Weights of a small transformer language model: tied embeddings.
Each number is 128 + 32 x the weight over the matrix's rms, rounded and kept within 0 to 255. Layers, rows and columns count from 0. Numbers have three digits each.

# down: layer 5 MLP down (transposed), 1280x256, rms 0.0282, rows 1136-1155, columns 64-127
# up: layer 5 MLP up, 1280x256, rms 0.0752, rows 1137-1156, columns 64-127
down1136:186110144070121133108166203104088087100113158130161173098167146137125162100158132167052113143082103152030133178093115088163134117084115191104156232071184121130081073116113089164103066153064168
up1137:166148152144186146098139139126102088143144127127105178124075092131096118111158138110104171177109115140138103135120126121120128157133067159116089148114143108072120173133131106105163128130106096
down1137:130133085095112160136152178150071079112107160076157119159119139114120142134091142107117091102104074159125107132116092146137149084151163107160065132141119107077115137141178146161116151124147132
up1138:089098126102094126161118138094149143060138108044124138089104124176130116138168159140121181104165168106146173158148173118165134122146149091110164163101125181158204101164090186116128124155068093
down1138:125170114099072172120138181146088115084167149099169164109125133139123150119114107181141127055114157105152128144167083088154129160176126124175096115073146151137137161146132135156196158119103163
up1139:078111118145196101069123158104117113148116099160094091119040173178107085107154068129111164108085103161103126060151099129133125129140214129159116132096138119117114122151145150187112140167176121
down1139:060113168129131122159135131117099126175143076122099057097098139137159043182183156162166134187178050180142133130130093085162114150098140129185170145158162155126147101082194155100144082144156114
up1140:158137065122096151126235111106127135118120114138134205114099147173129111100158083149095147071166115162153167179095144150133148205098190144177140094088122078134119168163060165133081100089150176
down1140:113137105126127085132086141134171132109107121144165154095128099103173168144128126148113190175093118138118188109109163148121169104162155068091117190163138185063159089157147093107127123134135151
up1141:059121106159122125112058154143083070189127141145154150214133096122077150169105140142129181094136103090153121136105145092164041083145193075141088079157142126170152146132123117107079115079172144
down1141:007092186121141097138190140145121081151138142188134076130199106163160118205146156105047129170121169119047117119126177162118174088041172105153134132125181090180135143159153103126071146206122134
up1142:139199125101167133118106134073119127146125120095127147110167117185105150112111126114078086059121103137114109156138135097111169151099106159158131104126119145157106108052113132136146137160146138
down1142:136066149108144139148172146142107130144131157141119118064121104126167151140155137084149097116170063221127154103113116191135124107110092156168160114206134143116146106142118097146127140132104194
up1143:167098139117078134153133073110108132105085117198124122143133140115172140073162148102106097061100099155094137070068073163165049141125146116096150105075131112090137124154121138154138101173128073
down1143:018189116145184137149073102116131118119139134102118194142191143142040147102100152064112106157091136148173132136117128100082112133118070095149107113090114107120094121137162112063092152144110095
up1144:160116122149052093170121088134105121158093125141168167129099087071174124067095131134130112119118124099100100158128188132178153126134086177107115098108084137124160164100112040142119145106167153
down1144:110137117119165098164126106123113142138132132110136065122151126125166139165078078125162102179230121167112157105159077074193100152123166144136192162105141159184112076182115125084132090137143125
up1145:188116085147112092136102116058084119141145088113070160111142109174130137076124125079075194125166139153136149093114145141178129141073118212119067123182135166142123098133132139165169073089126149
down1145:115107125116101120129130155088130061097126154128068127148140109102154098111129162091137042158165072086128181122177147112133136109040109108143169137149183139109137096177099190139105108107121154
up1146:120152116104102102168126156168086105115101123083161123122161175208117116116117157162141103174121114156177148104148102068103127131153169091130132116111150063166110147164119152101100100141104095
down1146:107127139136158170149107134120117120137120155109159171135098116138159135082086079140079091124139178117101170092091130130123119143137119097119171105125088116134104091123171138193131095099117135
up1147:124129123152153153119153137170103111081164192150141141137148171092116183099102080154136115170122120142153148125160151131149088117117116096095147184061135120135100126152160147099080118058136103
down1147:166184090127112057144183168102109071128112045138123118124142142081106117162181149124153081122129124098214125120146130147124110130138124130063083141094138111089181123131086158172112182134135105
up1148:106121119093105095135139167138143113141125117165186086113143201121075177087139110141139112115098067151153092130149147199120042103128108137134163105115196152157151051140115194186102117094081187
down1148:144139186122115162156065156167157116144161184036132113128139149131157098145141103072123150133123158161133105140098162171127133164139094097121159183084142170158018115090130157100141113186094187
up1149:151110071150151122119076155129135060110132069094134127154143214146160187146112123080144113172120120122173150112152166162190169090106128178130200131108119143122198138162091145139145090160113084
down1149:094145094151096129105098122100101130103091115141133124163158150112134099128120124167105165145079133067142092124144168142057104114130132125129101175106146083129127116098189181108178109124146093
up1150:115053144090109138177157145090114117065148126109129138117153135173077145168116125131124202141124064108123143105151115117093100098075149144111123112157095125150147123121050118178141113146149097
down1150:099082131100062122086116109162121145138139120172099127077114091158089138194157090158113059135156075059134072139139164177198108084122108118149116100140137104142140132182116175131126128145109147
up1151:143097046114111207104150135127099157066141158168110162153111152122184132086140135140115094174157124174138162122134118091142130148105149200115115087056174172164157084118140121118132104172115079
down1151:121134121131108108139133135144156248091115176121101119150085154126111148131123126136118142126055157123073115184050098106109161112138118139097062145140115123170158166074105121161109163126134074
up1152:065140144167132115171158147121148061082146126103087135186166121153137173138127110122069094111144054132071127122113159168071147170131103095146127126108135129103114095166108120131158138139161129
down1152:071155080155067106095084115117115137122093102168081126090082096152090111108117112121133147127077148095152177118092169121190166159115093134135134148155179141176150121146150160219062090168135106
up1153:107117126150100064119154131151110179085122107141157062150148078119140126125099093101119128057134095098152153152159135104168137149129148150127081112091120132118118089133069180092126110157119126
down1153:166132123176113132117121153112155120107136145128100114080078087121158131080153127093129173156096140179159143148085133175095145143149143139156098154141110124120175157128136136142132102133140114
up1154:070142096103173135104136163137119168148167151178097166134134070133096068115153123138177135128128122144106166200106133118166145080163051134146101135096090149089124168094138086170168155147088075
down1154:130124153129098140147155084152104176142152182087135111170110093103121111162098134089132087128199113078128114113096128161095121092215122123085171099155132119136090070138113189076137104171110186
up1155:086149109168163118182164143117152149167112133160107142095106138173103119149142134107117152131121097122137085138126092116128166118161138094145165166124087106157126138132176103132096127169122107
down1155:152131192189108112101133118126137178069124093143096105165122129196133128147166100071115111071198114130163122067109085113108128112161120081121155082151163144148131119138150142182126112084152188
up1156:118090130107132147086107133149150188106128175113134126119088110111076173115143097133181118169098159099182105115138112085165093103154119091079072116141167092113187100157098091100098135155113073